Weights of a small transformer language model: MLP 448 SwiGLU, capped logits.
Each number is 500 + 25 x the weight over its row's rms, rounded and kept within 0 to 999. Layers, rows and columns count from 0. Numbers have three digits each. The size before them is the row's rms in percent of the matrix's.

# gate: layer 4 MLP gate, 448x192, rms 0.0788, rows 345-430, columns 144-191
# up: layer 4 MLP up, 448x192, rms 0.0714, rows 345-430, columns 144-191
# down: layer 4 MLP down (transposed), 448x192, rms 0.0718, rows 345-429, columns 144-191
gate345 102:543458429522468476497488529498533463466507473488498476476511539454481490527512504500484521483485469503496491486473488519527505496481507502498495
up345 105:490462501548516537489463484489495515503519468536468508459527495517501489459465525535478516471495502514518522510502474441516469475496506492526483
down345 104:481533515535517484516508516471486517452519486463493484508453519501541500521558516498504490510526502533510529520487496561538521488523515526491551
gate346 100:473507500503526500460518474519493537473496557446521475526586511498457506475522515485457461495540490525533518490507487455542473494474514506477512
up346 095:489499489542482520502523490456519514499494510458492475501474467482510482496476497499443506490526488535543526505517477436505482457494497483492488
down346 096:477469450524507505538533532486512525504528492525536492518507463545488553491555506478510482489467502476448480476529502515536509539515473492475480
gate347 099:481484522484489488471491492499491517489554486462510537508496461494508482472502510562499508522506510503514500468486491503504488539475524498500517
up347 097:440515486488457457483511507516528470529484468494529486485525510501483490470467510488507470474471467442433510497532454481498526523481514501491522
down347 100:502516509507473539572496508471489501521515475511469510518488430476487502472511478478543491476504555434469543452534468523521527533465495470513497
gate348 097:442508502461513479531491505497529498471489500518539498481516498479511518444497524456488521501517503507530539498465507527475546526483502538484481
up348 098:528471487457498510543531495518549553455447520501478493497461498515503504475448519568521523547518499478510468532500524494485491447530488505514532
down348 097:454537537519520466471492526477480443506488515494515516468514492510444539518552481522496491501511528531516525457471470506448483514493521493488458
gate349 087:453491492509510496489511473495532500520474487514503475491517478528507468496513465505487470538480490469491516523490533504481461518481507474525482
up349 092:530539515474459509519512525487532508533527489480530510491523496489512504443532537523483450500484503474502483530498518496469486518478479477480512
down349 094:526532520484527502477463503509512507509518531494490523525504488473535490482490513457506491533482501503517505548532491542498513526474527482481483
gate350 096:492511511515520502476534480474496466501453485495472499464469470487454505493512492493478477474496504525492478547527504488436521477499481524502531
up350 101:524509507479494486488501564489512512492506542494455506478456486565477493494524515538471477499472493503514518510518492473518488490497481492499510
down350 095:516499510473488557482464507562495485514502523523489535548520533516504493504496491504511474491486507466481474505503552527511582510492489497487458
gate351 110:493503530529496529517483491545476480469509482476498472526525499510492471477528487516492512468487515507504531517503449539552453512478457521523500
up351 095:511502533512511495527525485509466510494479475456473527495505529476476498481483487502515503473511485513467498527504456537495499478475453523518562
down351 104:498480522531479501492499525514461478536502515507520496506503507500472531509531493495499527456474513489453492507549521491530535489523528543481485
gate352 096:494541490542531505561511523496518505494519508480486557526462532526450534512510517515533510508553546498481482484457502494483510504482507479526472
up352 093:441518486460490457517487519524552500488497512502478487508455538471528506489554490486521460528529492444496484484511526513486482506511495489505458
down352 095:541486503504455462529566466507517486507517496443532478491458526498499515528478482516494516479484514481488508465469495529486492505509500542540539
gate353 099:509483448505513501482498505534482503490508518513519488520471535500488484479474468459499494485483491463467522529512471486468506473462518509516510
up353 101:525535496501471482541463466488506547471533469479487488520507487461478531487517519492468513505498485489509541477459480525488485499494487513472517
down353 098:546538497506490475522485459452544481488537470478478464506515485498488503509535513480508522539503540517490538482492509489530517447500526503470459
gate354 085:498468495493482571505441520499539494507512496482476464500509501523481497509524533500460477514460495483514501492498464493490504497523529461497483
up354 095:479473531495501483477472518500535559516498482462511484486527487512511479515590506540569493504525519512513509512475542525456451462480492517493468
down354 089:513474488507486509529536505505492491501474503519486443529471488511450541494475513500477507480488515437471501494505514472525543545569501452492515
gate355 096:488467517527493503469510528488508535501516500521531531462491541521507516494494486491483469489535465477446502469505539438535485541479534498559504
up355 098:521528547495511478509482520494487474504496490454487503501480510546509505518484510482507490511502542563491543481507493508529516516509494481509523
down355 099:531507499500512472474498530474465498517484506492500503515489457510546478481495521501477506517496486457500519544517521519500482487467558552484493
gate356 100:511468484531452500469512546514497503484486486482515467473522515514474478422484495514478492548480526536484472499492488544482517468438511463510504
up356 092:492500512490486503516492530554495540531520519485530513540499512478529500515478460501488497519500476479477508465525496492486517498471495501548512
down356 096:490528499462515509503506507512472486525459481477507459493543489503550513545448499505509490498443486502509510505560488521479527524494467492501484
gate357 087:499500531509487514532518506498489478486497507565521495523518482523458470481529519513455509479470487450488521520562525495504524488461516508511539
up357 093:501457509538492519449466498466510515505491489498454497489476562493506480501470521448483539490471515514523525495510529492495506499492526496469481
down357 089:499490508463512475528488462491481494510486490509514505492563511535481505505504464523567520517527506503512475507509498537492519500554525541508484
gate358 091:469498518553523475495488483466461483462504523509490536546519517495507510532486538514461500521497530469506489497499522521509522484468482433534472
up358 100:487495482495513512494483513532458455513449512511489479514512486511502506538517484509524515479485523490508521527476472505527551499464459491511519
down358 097:480496458503517480452510472482500492505483493502520493498482476498482497525465495531496470503551482465530463495547484461488489509498505493469505
gate359 103:510450486501508496504506491530521524470492522510477543503535536505461521482498507489479533508521509483500481487467522523515487466482478501446520
up359 104:484542481498490541507476486515531546528514483481551498491497508480504515513536502475496496523519500504513512526487501538517510494494503429454491
down359 103:511492480483508521493503469499488514484455552484481511499516522486528498471481485521471523509469534488522475482562477454463466507488523453544533
gate360 100:547505513568465500500527471499481491497490523501497515514518491500542506496505484548473546545516521507484529519485492508494533514484498510525530
up360 103:491494511461543466543508459527488498492529483520573502482479452452481481469550482511512490552453504517518535495487515545503505464521503495492461
down360 105:514491502486526537517470529543495513511500504512514476459511494499515481465516504493518470472509512528490502500514522491482548507516503533530495
gate361 107:559463524508514536541480506462451523496520519527530474453500546456476512530488485495480512480488565476504534480485470529514505504509522487511447
up361 105:486520495545513490504470515534512472525507492501555482565502520476461503490521518515510463489512491537511488472565486472506455458513509504515498
down361 105:540467528474482491530586425489478476512490483518504493487474498522512470524489517487505477527429488473459486491472494499480483509476504483490546
gate362 091:460500481528503488527481487498483500457540510466523459481516481485498481516468440522501467450484512480483528511505497465470505556502494517495536
up362 094:516528519509489522470528488501498491518531528492463481518515505562522504537481504498475492517524510537500496489560478514503507436514522475462502
down362 095:542523500473497509508553540471527515515510527459506503456467517482562502512505543505500522508527535493505493545477503463549524501431481522526443
gate363 094:518462534499517533497486554473548495453506502568557492538493450447444492509483515468476513516487532454539498497451525484503514517524498512553484
up363 100:525494516479516507469510505500490502478485480487509490464493519503512490502491500489509506541533547554506467479466518509524542473523464509460473
down363 102:485522458496531497470517524530518482509515529481478506517518462481489494496496515507470478509502528528492523497475488482516510490496462479503512
gate364 103:538483489521540457472526490512538497501466518508511519501528494495503501481466520519435486479492519471516476485518469546508515506482469528475486
up364 102:468499469491498469497521487486520538495515500500518514496517457498467528484504521516494500525499474472439470487492514451505480523511474547516523
down364 104:517526484474480521515534507473539479530529503517482524502455458488498500543489507513497483501529459533458521516506528475493525522461490506510495
gate365 100:475490488544511478514526491512497460522476510581513513513455525539508503491516500472519478507524476515494482476454529499482563523476503493463524
up365 096:498479513493521494505543522518528514496464492489557500511468515527469508476487479485498515486496483466471483473459434498504498489510469526482515
down365 094:528509503503513511489480508515491490548459496511500538512538458539503506526518506479512472461470532484518509516492539470482511478486495480507488
gate366 105:521469498500488500476471513521489518485481455492521529516532505505449486445505493487522518500488467499534530480525476444545557460501524530458502
up366 105:488511522496483492506516486495518478506512506501518507432515528471489493475479507468511492504511469525516465489516499460445469503487515550503475
down366 102:561529485502502528525462523504498493517489497506486517498468462479480501494518478483517501501567518465457562478489486502510542461488462490530506
gate367 104:486487486497460506497512481490487490523509472543501520477502493511505491487502536489514522501533516473525515441534486499515516477511487494540500
up367 105:519478558494493526457469536455489530513523515479525444542493454524464521482450516493496549512519500500459525486545524510517506505519491523456498
down367 104:507509466514511468479498487507509499544527523547519552465554480444496520491487499483476496515522524475485502530502484540487493525485459499471488
gate368 106:538486449542480507483494493526480508479480510465520528500515464513509516536516458528489523520481452458498490486491481497451495542518536453527460
up368 098:548482493510471493482494545507497468521520541505511527507527503504509482544497496510499517477495520511512513502475502472542485463457495528498527
down368 099:412507500504498475500517484507501499462462522547507524460507524497493476526499461455512480536449509525505482540445483517459499490495474528510511
gate369 102:535445486522503523542478474508474505511499488547500496549495489457516512499528530492495498519543497465539524493517518491501504537473484493519517
up369 101:499487502523465512511522527474464500516519496461502496515506519455490508470522447477523561519479474493476550491514510492499522487488480518561482
down369 102:512485491524479512490498485474506485556481533517504502521449485497559498525521546516486457545533460471519496504507477487487487541520500479461504
gate370 095:474495471473523488541503465496534474473516489452481503525501494502471503462509512516501530488492518511470508491486472494480487502441485490503494
up370 098:501518509457487501478522490557514482509517478529489517465511516521529454521505513493482497514511518484540476518523487493540485471491471500506538
down370 098:501496487465525469463477479500482519550460523478499491465512529511509489535498499494473498513444519512487533537512518481476520544464506519501502
gate371 097:509473500470498489488479467469508500488507509525522498478515546497480522457505491529447474477508444491456489472473497519496471506476448526539522
up371 099:523507546491493464489543497513492518511514487505537490535465494444489487532459504503529520514500447516464504494480482490519524515501498552501521
down371 100:486473474503479501488486524495500488484498532497521507501514491505467518540513522490503534444499492472542559493477497532518506534497474500470503
gate372 113:528510488533499516567476543479498533505495504493514523475513492498475482507492485490464517503511534537490504524502471557465526513489537497505512
up372 104:503520512501497490527496484530527480540526546565493530489533523458524523480511532534503483523495494507526488536542528542524467543481525514470489
down372 103:502504498509494526496517486493462520485488469504451468540428493535499489536476530483484493461531504501535488525467483471487537507511514476518490
gate373 098:541493517474457455550487469498505480473484504482499528497497485572493481512506511535463482522515521526502522507485495474516508481482518521519482
up373 100:498522525515511569513520473478526505492485561492452523494513493486516489459532503433489500506522521468524555509548488511487535493462533476536517
down373 098:547517506499520474511477504478547508454500491520516496493498463531507515451542557506506487535496484528493530512490468491557532517502479457533478
gate374 095:525491463516473543545566525512530486507506535535484489547508479488506489498501496520465496491516531529515457524444508526498476519485490507480506
up374 106:482541537508542509485493485488485541531504449500535509498508510497514495528496510481544466495466474511484509523508543513491511468515506488516519
down374 102:492494493483509526458472481474487497494501519552489518464457479499527507476520510495477500485539508479517485484520475488473520514484555470478506
gate375 092:505515464507469562480520469483489536474518513511481460474530527507469491516501457518532522525528473519511472524516527486531497504489547503499465
up375 094:549532507507493499538511500489502518474487555514501526538475514501482482455485477520491476576539486496490493527514536490549523521490512497488508
down375 093:535491487492488509515501486493498514500533469521489455519480516514491531491525552493476494515479481476537485452515466497505526487502505486505504
gate376 098:487501496520509503531502488515534503446453498456537471483498525514504499515507483501484483490480501476469487532461499466487496518488473528499517
up376 103:489511495501490495551546499514569541499492512463480499496548516541503507480514526546523533477481490534502481510467504565531471487473500543526515
down376 105:482506452552511515452493550512522477476509451501511507456479478528477499483524498490453503519499535535497494507454491485489501469510478481476501
gate377 092:465507453467495462504533505518542515476512498491516482486507478489477506498446507549513495524528541502510504503490496479510507493507451511529447
up377 092:512493478485473511491496513494517518467525536482493489502516488512484502451466499529519454472509504540502503493514518465506517483485460489507480
down377 090:495517480453508503519483500491510443500488518486494490540488504489450487497447480512493521473512466531493497479521493479528487527536495485511524
gate378 098:504471533474494490453483537497506521467523512522547521468526508455529493507531513560473493516535498509464496505512505467473512525468489472435539
up378 103:518501494507470509483516488509511476479526484467527487475480490475509531525490504543513493529514486476497478526464534493515501496467487503484472
down378 106:457508507488502453484514479457497479562540470469511511491510458472484516532489516522503447496532530507467508478492483451500503516458504483474516
gate379 107:542507497504465504507471517489507477531512539479487475517498487488479446489509529492492471496541503501479515547502466495511483489453472523527523
up379 108:488502503486522535537509504475530557478491494471557506475495468514549508500516510498517506502501514500523410483486500530476476507510492458536478
down379 107:531489496489488467520462520460458525538462487540511510521483506512506532537497532514476498522503497520474487492500505514522488529502475529443526
gate380 102:467509509507503481533520523497501486510508459489527521476493520524510498474536488505473522516501538515515519557467472543458528492453484502495484
up380 106:485493464494531491506459485473460497464494476503463530478496509482461504506490504520483479501498464492491481528510529489447484504477519495461529
down380 105:527532477511476472471511482482512464487500502501509455495538491510518515481488486528460483495545506487489512438509522454492506473452473460510494
gate381 109:448512468476489525484479522504468530479521496483510496468511514458517508470535517500473500482512486496456483514447457483488507485431482494479509
up381 101:518493461537485523528480484491510466508495462462505499462469477516463442505486456552467495481454478547447530495478514528524516507528542488487511
down381 101:520503478485547479485521498482512517476508569473462507468496538527509468464502506443521500531519523510521513480498473499482523523465522490454508
gate382 100:521446499448485481556505501481505475469445492494518525456507489511449518502516480512479497507526526498491505487460482493480491515460470491495499
up382 101:504522531434557500521524505502494499463505477451490520467465482469471498550504482502441528496486503517473517487508493495519474482485528488481429
down382 104:495468498492493517467507506456511510539478537500516508491473516475500491481498491501457527492536539546499488513509549493501461512519505530456468
gate383 097:491489502508494463524496491468505527483474502464497509514522490492499522486524510436479486535555531499455485498496529466512518454462475493481500
up383 098:473506541509505537492469517488511513485495493477564481538512484483514511501458477509535487511481493485503482512500481513522501497503509537469430
down383 095:518514499511535475537488504579496471517498475514524498554477479463527503485466483498525482505516520484525519510509503474524503431511485474519458
gate384 094:512458461523499507520494538519475450516517494518457523498523498515534510526517532491496512518488492499508536468484517481498448528497536514520485
up384 109:500524512517483580431496491532493540450513488494518514511498496481500478512504476520482530519544480508471502494509509475508488538509483549497504
down384 109:482509523521467498492509489535501507461523479505487487499496490510529495509467482517519544479504528503511498512537500509488486528492475522530500
gate385 099:511496476492504503554521502494521476496490459518509484447493522533493522512444515538517457520498499500493483468478515513448471515513482495525518
up385 099:502517510495542465498510538512508505514539483525493495511491479454553512526484503476534469485514515532505504490528509507466512541442558458505511
down385 100:467485507499490523497474510494492520506478493529513493480505554457535487503489532466472445478508477502458510507498483514496497510494499484542493
gate386 100:453476501557515484505500531550506483541482528484548499530505538490437512455543515472469492510532533458515490532502532521518558475490503541528495
up386 109:476460482483518472538495515541516498515493525534489490485528494494534564497551490490515516537494497451503505474478539492451493443505511523507530
down386 106:530501501487496534491498504506506516548486527487468494523528486504528562485507501462482507478509534539463524514496521491464531491557524492462526
gate387 105:482510502510502468515559504454505500490480528525502540480570488485493489506466501442510509498534468503568531466547511490533480492481517505526528
up387 105:513499525543507514455492462500480489483505528488517468527466532506495549484513531521485517494504491531481510512480524488443502501465497434499534
down387 106:474536517464490521513442498524464504508490489535506498485515468506517525456515469489505458525517498507493533475476474489557483515523457488466453
gate388 103:477502491502548481551507533481527508468453516496517493506548515536481505502491502517514472457517534537522533520520490533476502487495470468519485
up388 102:488502498511528484518497477523534516496488484437481469490534489466509521495506515479483524491519467479470518438479520508485528541505469513448488
down388 099:539475507495535461515491491473520516508530497516512527521507546513488476483473522515509458463484537507524507537506487478501496473497509534480500
gate389 097:442460507514464472521476557504492481482491535495451491482504475497477477469501491469443479462515488504518519500496505548494513491503515475464542
up389 094:550479521500475499520481509468527474503502526531493527496506497513474491512513486502492527525494478530480490510523551568461526487478463517497512
down389 101:524515499511481505503472475519537483512534472507517535465533476483506528494492488481500457477506510488509512495522471518528474516542486489505486
gate390 105:543485493530478536517511489484523507484472513432465491468470491523512510459507476479455530511501528498499492496466478486489486486469522539524529
up390 097:516503481486502528499479510458532534526510479506478449503525512503473489470498523477459460462560518496494509481445519470457548498510489510466502
down390 099:515511533491494471523483495451469471483503474510472520511464481515475536542527514476536495513478490501495518499488516516469497522531494474464478
gate391 110:482475511483475494490526531500480439481512509538514535522534476544504461518488516489451506517540503507471484490469512549513492530483515580517549
up391 100:470460476552507500506463493516554514472502547445465504474453506498538488474504505479540489495539497520532513488447476505513531517533492489533446
down391 097:553465492499534456518514494515492492473489459481526431516475460504479460505526525530524481534501485490514499493450500468448512499470503478515542
gate392 106:486472483498495455513518521503467496492535521479539548488500513557487499499488519517493535519500532535503481540495490518485469518481474504492510
up392 097:439459476460479536544519516490512505511464506486470491498495519517481532500543447476496496470513466479544465507494514480498503502480485536524520
down392 096:520516511505498494480477443487472545531520469451521470449544487448482503484475544517492516517516490510514515504539522539539489496494527513492477
gate393 099:540454509482494498557495441496464470488517516520512510515560515521490472536494483474500504551541482472486508540460526512465505481519472486531522
up393 104:486504495469502514470496534515508497488516492523510490460521497458539550484533548466519509497486461542491514481481502531474456506502534503539511
down393 105:449486518471503501456497503465495542484476495524509529480539497524547479479456465519489466499499515501497509503478527491440484511516496538458478
gate394 113:496499527510528491495495465481500483492512482466543532499541509504485499515523497527469470502478486547501507541493504536442508499485503511500525
up394 100:519531488551512511442530469512543525515531524496498515579484514521533523471506492478516519524502532500523519485520528456508503458521515533521453
down394 103:506544459547473503497530466480501475509516435495512480493505500499467495483493472486492521535484543471524477489471508540499513505469490506473489
gate395 106:514464506538567507483534491488479491480522520523453468464549544506545494515483516483484477488474487475539493523490513486497499524486527519523521
up395 099:521471473528501511511518487501518481465518526469524467528480492476503467476487518539568483532509490521465496443532444510525428482513501511528516
down395 100:516546541499467480472511509420525520523551507503500474510490507467532516496545498500538520496522443488545531495474507519490452468518508500513500
gate396 097:474503482536484495463497491478549500445498495508512482546516529490492517479531498514515489544526483443516498520521549480515451509487499504513487
up396 105:499488508503541512507469512541519469456506517500495551495505511509488523486503515558522501494518488506525486513499457496511492517435511516494488
down396 101:475526488503473532452510507472501502547490508492481509503528537448463504495512511506473500539516509460517485481476503502490525471505471498504477
gate397 110:484498518482491468484530483474556519467498486472472534554511522473504478479479513509470453535490479491499487506478489515540491508510514485518498
up397 103:474447490550482577468456495555481512483503525505535497473480522473478506515527526495467502465514517511517513514495501519478478486491487475514466
down397 104:416480480490509493430509482529496498534496538461475495451471482522523502514491512481449521505520514533512533510532464513506506505493508520512511
gate398 100:507496508501498542504555491517514490513512496465516481493502511543477539500521506505500476538471515497452490507500479529476498512490496509490534
up398 100:519437491506520467519497513516466509501480491494474590490528498460473514526479529479511464536514490509485527492501564452473499466484467493483540
down398 099:492547441548516505520506505513481507516465557541522462492507475472489544482459489490492541521491490477466511484514491463488498455493487490470550
gate399 092:473474481460521489469518496535498507467490529499466474493511529512482483471561515531465485496484534500506517470496461470484498465490494517505506
up399 093:478501506483450487530484478506489487516489531498503525531478484497487488459502555477453435502460523498502500528508483494476522528505543517498463
down399 099:524499501487485492515556511504485470480495531535526527510481499488500458532483465466523517518518485502514494510514517504528487542478509467505475
gate400 100:518465536516519485479464434556519435512505535523546511449475525499506459516519561499518494526508476497530461458485518512515491518500539508535489
up400 097:517470497475514474485533462521493465478513482488449502493494496517449509500478447578487522524543495486508487474482482493479514497516487477501495
down400 099:471475486504502462449511483520552451494492513438510516501547486510486523480499517486474473527499502540512551522515530497529470527508452477525518
gate401 096:489452461486497516456514524494524503474484465460478536547480495484489503503472475540498500526527480533430502467515477473485473537485488446475504
up401 091:508467439535461503472517499479474477490480525495482480504472513495544475485543487518470504470500473507502463450522471493455522521494490480543481
down401 088:519492500500526492547483471541495450505550513456525469537475473510504467502487506505520531485547506482516488506492542461509543549423490483540515
gate402 107:500516543474531534497538502481515498469503540508493485514490530479500516477533521477494498485527516495544519513522508510527511487490520571499484
up402 103:526517503530527507496503492504535506491462498523482502536522460455473508526472533499454482496487432515529495498517512495503475523527520489503481
down402 106:461512499519475494492468510470506498477468522505505502475511532450460503491500494491518543504541455463504485482524484485506484533467468487495514
gate403 089:498478514539502529468523477546501480497480484506481541499519521495497472514548501492494494513494500542478516534520542530481480485516469525529465
up403 098:475489484478493476508454506513537482484503499521542491486509513491533536523524494508547484470510510506507477476538562504497502485469472494482505
down403 094:502432504498488478477494475479544514506499471469507474465471509519472480502506467504518450467463493494484506521505514460485482499510544481487495
gate404 096:509504503495492448483517485478511459487435480495508486538520468482535509494540499484477494495472454525506503517522528473478510474479494495479489
up404 097:440497511486493450473495500502490518519460482464468465518535485469501453544455486507490492515465518509496516482469513483513488532527500523507507
down404 093:476528488509516512536521492508550474478511543540496520506471530514497518495489487518512504512498499441510562475520506512493564520543489504485486
gate405 098:518490526541495505520488497495507492476493483531517519472510506482492461464498533485494511522499482520482520553497479533489497461494532536465552
up405 101:438520524499535531509522514493419486459496499522461501482508462502470555524492481557512458479516485516530479486514503513489517497490526477525502
down405 105:538471478481519476508498473497498509462493508489526433478471471504476502512479478468506484522496531502469515484565486474497496486443497495476469
gate406 102:491498497501480491514489482492547504504485483479460491534501524531502499546476461483538448490480502492523489493431524541488455515465459511482500
up406 098:479466512525509494525507470561483468483496543498543467498482495474505502489474496518507513512508505496529524494523533490515513513501476500509436
down406 100:445477477488474451472515476474538518478431517470501482497500512507479465481457488517517510528475500497485473480466505492482492488498497482465444
gate407 093:528507494529514505556520500535520548485482470543514553488507470494472518479466534510516478505456469492497528510541455530478535528489507521490464
up407 101:463505523496507486518452501510487477497531526525510525490502453468482514511523480481485495482493523507513507490514529516508523474485498440426503
down407 096:470495482501530495527443489502523510485474479474526550485510484492496541514469500481474515481477441510486481488471531534467496456474467484544475
gate408 101:508510484490465489490520497505489446529528497470465520514526506528464455473524495490492513505477468478460514520494508514504509473484483548555459
up408 106:509557520541482512528543461558527515492541533534490484512494471497482470521500503532488526454520494459503538532511529508530506503447507510483493
down408 102:469512520484497440446513491493485500457522491466474521479510483525544516454524479490510527511467534512476514497491500492494480513525505482523504
gate409 087:521483466474494513517464485514522486455510487547494516498496500541493490514493480513553454527520542460495521518493475487500462589495504512519473
up409 095:516503476482507488496479501516496526523497496541489510513496502506505445494406539501510459456501501511527482488461495492438475501526495501511523
down409 096:494489503538476533516501492518518456530502496495503489516477501508502537516466533496477488473541527508506503480496525506490535430525499471501544
gate410 103:546537462510540477539509552518480480468499490495475507504542484482470482515484536537486536528529533483511483525505464473544500517486532511495470
up410 106:509506457510500516485454466545512534477461518477529514526543488527524544520456508546449520550516494527496467504565534528506457512504525488520496
down410 105:507520518458463482519520513500534539511524502514482538486483548501501459514509536461523491444538538486504523517496505506484497501452486455510512
gate411 100:499526524472511512529543501512535511490533488546527509464510464504511496482507549508479520520556551494516548538458468518514472513424512455505487
up411 102:461502516455546444505453485482469500469513471473500491529474502473484506466523484523484477473515481520558504465548539493439512498503516476526497
down411 104:510496481481466557531479535452449515488504516542538489491492457474518539498499474550488492461533477479502459530526506459480534515495516473509508
gate412 088:485506524491482484547520465466528490484481518520499493481518531521533452453560476550521506500509487494476520528492549539503508491459478499540481
up412 095:476487540515483528579540522477521508510501511480476493512478479485492523526500558495484493450540474490510504519553506493525491512487483527510492
down412 091:504505471478507457470494474505528505477466514523501520484509540534544542513479487524516487517507536529468505487458513503542501497466535470524491
gate413 093:531491504473549463520471522498505506514482509463471472529444513506447509528491497538495499468529494471511467480512545489426482519472527496547580
up413 094:518509479516508478518470434496513509540515513494510555454482525490482563472500500511548516553502479526498508488477511461522503487512533477504513
down413 094:537507470527500499542473487496507512534529506498561515520569542464507458449476517477522471498506479514494496468484493486500499499529523462454457
gate414 102:500526491545526458523496497513502439533486522544483502473527502516553502528529518510471493501519515486495467486468487491474518504526478514493462
up414 103:502506520511495532489501461484469522508496494559434464519486501487520512511503468538457476497505512459521512449485486513539513522547504454481455
down414 103:528491484483491490523533473538488509463482495551498476490438474472519535519497527459531515497524505479509478546535520516523519509519489509509520
gate415 106:501488512476483497501479522482491523467473545529498494472501459530509468501514501543461522549523531503508519524547501514486526562517487531481452
up415 104:523539529526492500501462488529514514505462477473437481448497469518486537505533464493513531505483495520515483497462509535466493544473493466478477
down415 105:538518530531524487483515502492504544450512535465516503517513518506538498499497518502483491551533492481485463507512544451446507438513491508489505
gate416 108:517456495456467481514511529506516509508518494452487503468518524513467481466527513487524506520476529488482503528502545483484510480498510488484571
up416 103:478585424517486524528523494476464520468467548495493503480488494465536471493510464453449527512523489455506533511535483522513508510459510466451497
down416 103:493476486517525500513479481539527509526526481497445485440505465518495499462517514482549478467525504497508523443525495491494510548499489509484515
gate417 109:508468512494461487460542550484501510458497494425517510476499508515501498495489508480489538521528520500525484533510479512499512503478549488477475
up417 103:516505485504502488487497525551434509499483479514501490506507496515509521490531495513510522504527517459521449421491501469500547485485488484486504
down417 104:520501533484519465493512503502448514481504513481512517534536494536548470525521510508477512505516503472500478521489501526488464497479494521511531
gate418 100:469503537487523510493463532496545519494519514513523469461510546519525495513507526461477470524468543522488465486507503531512464445483497468492521
up418 095:473549484495539464536476437521495484492515485495490511490480530506518475510506532500499478546545473424566495491502525467502538483470513480520465
down418 097:520437494527501536473549493512519502497491487511512527472508478520505486494510514475506519509532503554515494462492521501479452489469489533525539
gate419 107:496498481523469515464508474491498471491492514535491490491516517550462451512530492533508478499491503537486503533521451526428520489481448572499487
up419 104:525533475535495478482527535502512463493488475563538514504485424493485448495510467532515492526491496522551486469530485522463471503505475518466467
down419 104:495504483520480501483503504509516544531522486514497462513537559474549462514529471463489511531528497450507491482500510556508538490504514521506475
gate420 101:519482488484535508524502490504509475490538524525521510484500496464515513459535504512501506489472501462459506557512452480477504509514501463507490
up420 107:498546482471471513513472535510502498492480511531487515471472517511533551474498530528475438510506483493507503506491529577552501492497478487475504
down420 106:504530488503476493524511520463532508501492491504500472469474504489465504512447525467504520548486473510508469492515501479473546490530462494497473
gate421 096:551480547470470532545517498522504487469471515515534542509470509503510496526505497459519446515494518484481477540547498497468510543528496501497493
up421 099:463496507482467528582495479478520482506516515490510512530478506521505490487541459525502492535534542515486559528529520446504523509466491488477461
down421 096:455499510514453451476509479489551470520487541479501507487493518511531565491488519490486527496465562540483544525484516504522492492546469531480473
gate422 096:502498486490509462480500493490531517473531479498479493483528465491503480498503486503505526514509454527484487523466520527529477473455446494526540
up422 096:571477542559490487539477447487449488506495518516450526526475498519477531525504538500537493493528512485483523509480473468506518499512520500492512
down422 099:506487469514517501514484509500512511498491526450488516470504498507527492454525505504518511484541484475533490495521520507463479508450501537507481
gate423 096:482493493506502475468524467510522472498518486461454470513490506489475465485510537505487485506529543545467501488499449515540497521446491572549524
up423 088:473512497454522465511517492504507486501494491511460527529460492470502531510476533519494521481529528489485477487473490484531496516480514528546511
down423 102:499506501521517510510473484521492557550513494543488545505509461501496512516465516500516462530504477459514521506494486498482500523489506476473521
gate424 092:493515478501504479490462553476529502529522492534492508460492554542547445493475500500455477490512537508475473507529448513469506513496489524542519
up424 099:496544480462501544477539473510543458502470531505505502500512506520477546467491486502500485509552555487492516465527494455466532471519525523507495
down424 097:507493558496501507529520507524517516497528522448515507544555475540505507479474480469465496535500552512511491526510492436530489479487502524531475
gate425 104:429469518536477462564497547474510512525493506494461528475499526540494486461506497506469493499499530462523511513471467544514480527483480521516527
up425 099:499423488500514493504499526490529472511483499507517489483541530512498489498487497507442486496467504537496485545531495476545499489487504528551524
down425 099:520515489490516517507509484544510481481482494469526484499488502504464512540512520456525533523517455511494486491498520499505532506492509483498489
gate426 092:499466483511505506496504494521510572505487490515504521475531488509498507509521478501516540517495518526551478523486507505498499516478471509528467
up426 093:492516497461488522511521477464510504483538525478507503524522478513476512491504493458505457463507476471506534489553491483515420465500531502499458
down426 095:473450497519507489497509522504524481452491464487482471485502463522503521544471520519502536496524506532489450509468550503514483482529505480493515
gate427 085:476504500484521463496467533445489511488521475513445439533528484504533513486467543510471479494469483513540485516460462531493522503503496531504491
up427 101:500487500513493494509500449457500456470513497487410470489509509509545470557500555531507489505475482499504506527496450536477511497491518543471498
down427 103:520494485497517484505479537494526574463531497491446495488527498495511518468531530492476504490484521509510518522470468487534528517544496498506510
gate428 109:505483489517486510510544468497483479516510489530557512469474463524498519491511516493512485508505478460489458554531483506499506507495460486490499
up428 099:497514497491509522490500501494556465456473513543510501468504513521543500517479486508488506495539493501536493472539517489491468498547496521492517
down428 101:472497527465492519498506545477506538490556481519511453504516487556497508501515516508464477521508467509489537503511500537458528533502472488512471
gate429 095:545511526536524479528529486476531501508497513448541490474499462472459507492500528536463497504507479485517479514517523479511505529460461484518494
up429 105:531541472484489491547520451522509485484511502489499513492492493500486476528491504493500521530500474513543473491551506504540528468476467522486477
down429 106:505474542574494456486483525527486522491494523435495464510491503476482491516493506482500493506485440489533484510529524487518514493486520531501492
gate430 098:525527510520521491454484514550455485476500528517531487498495515510515499540487495496503479517483493501505499527494498498517528528511481527482479
up430 108:491481457527504547487532474551479520491501469512509473470511496472468480450447550473491508530500507500500462519464506525477539517525480490457557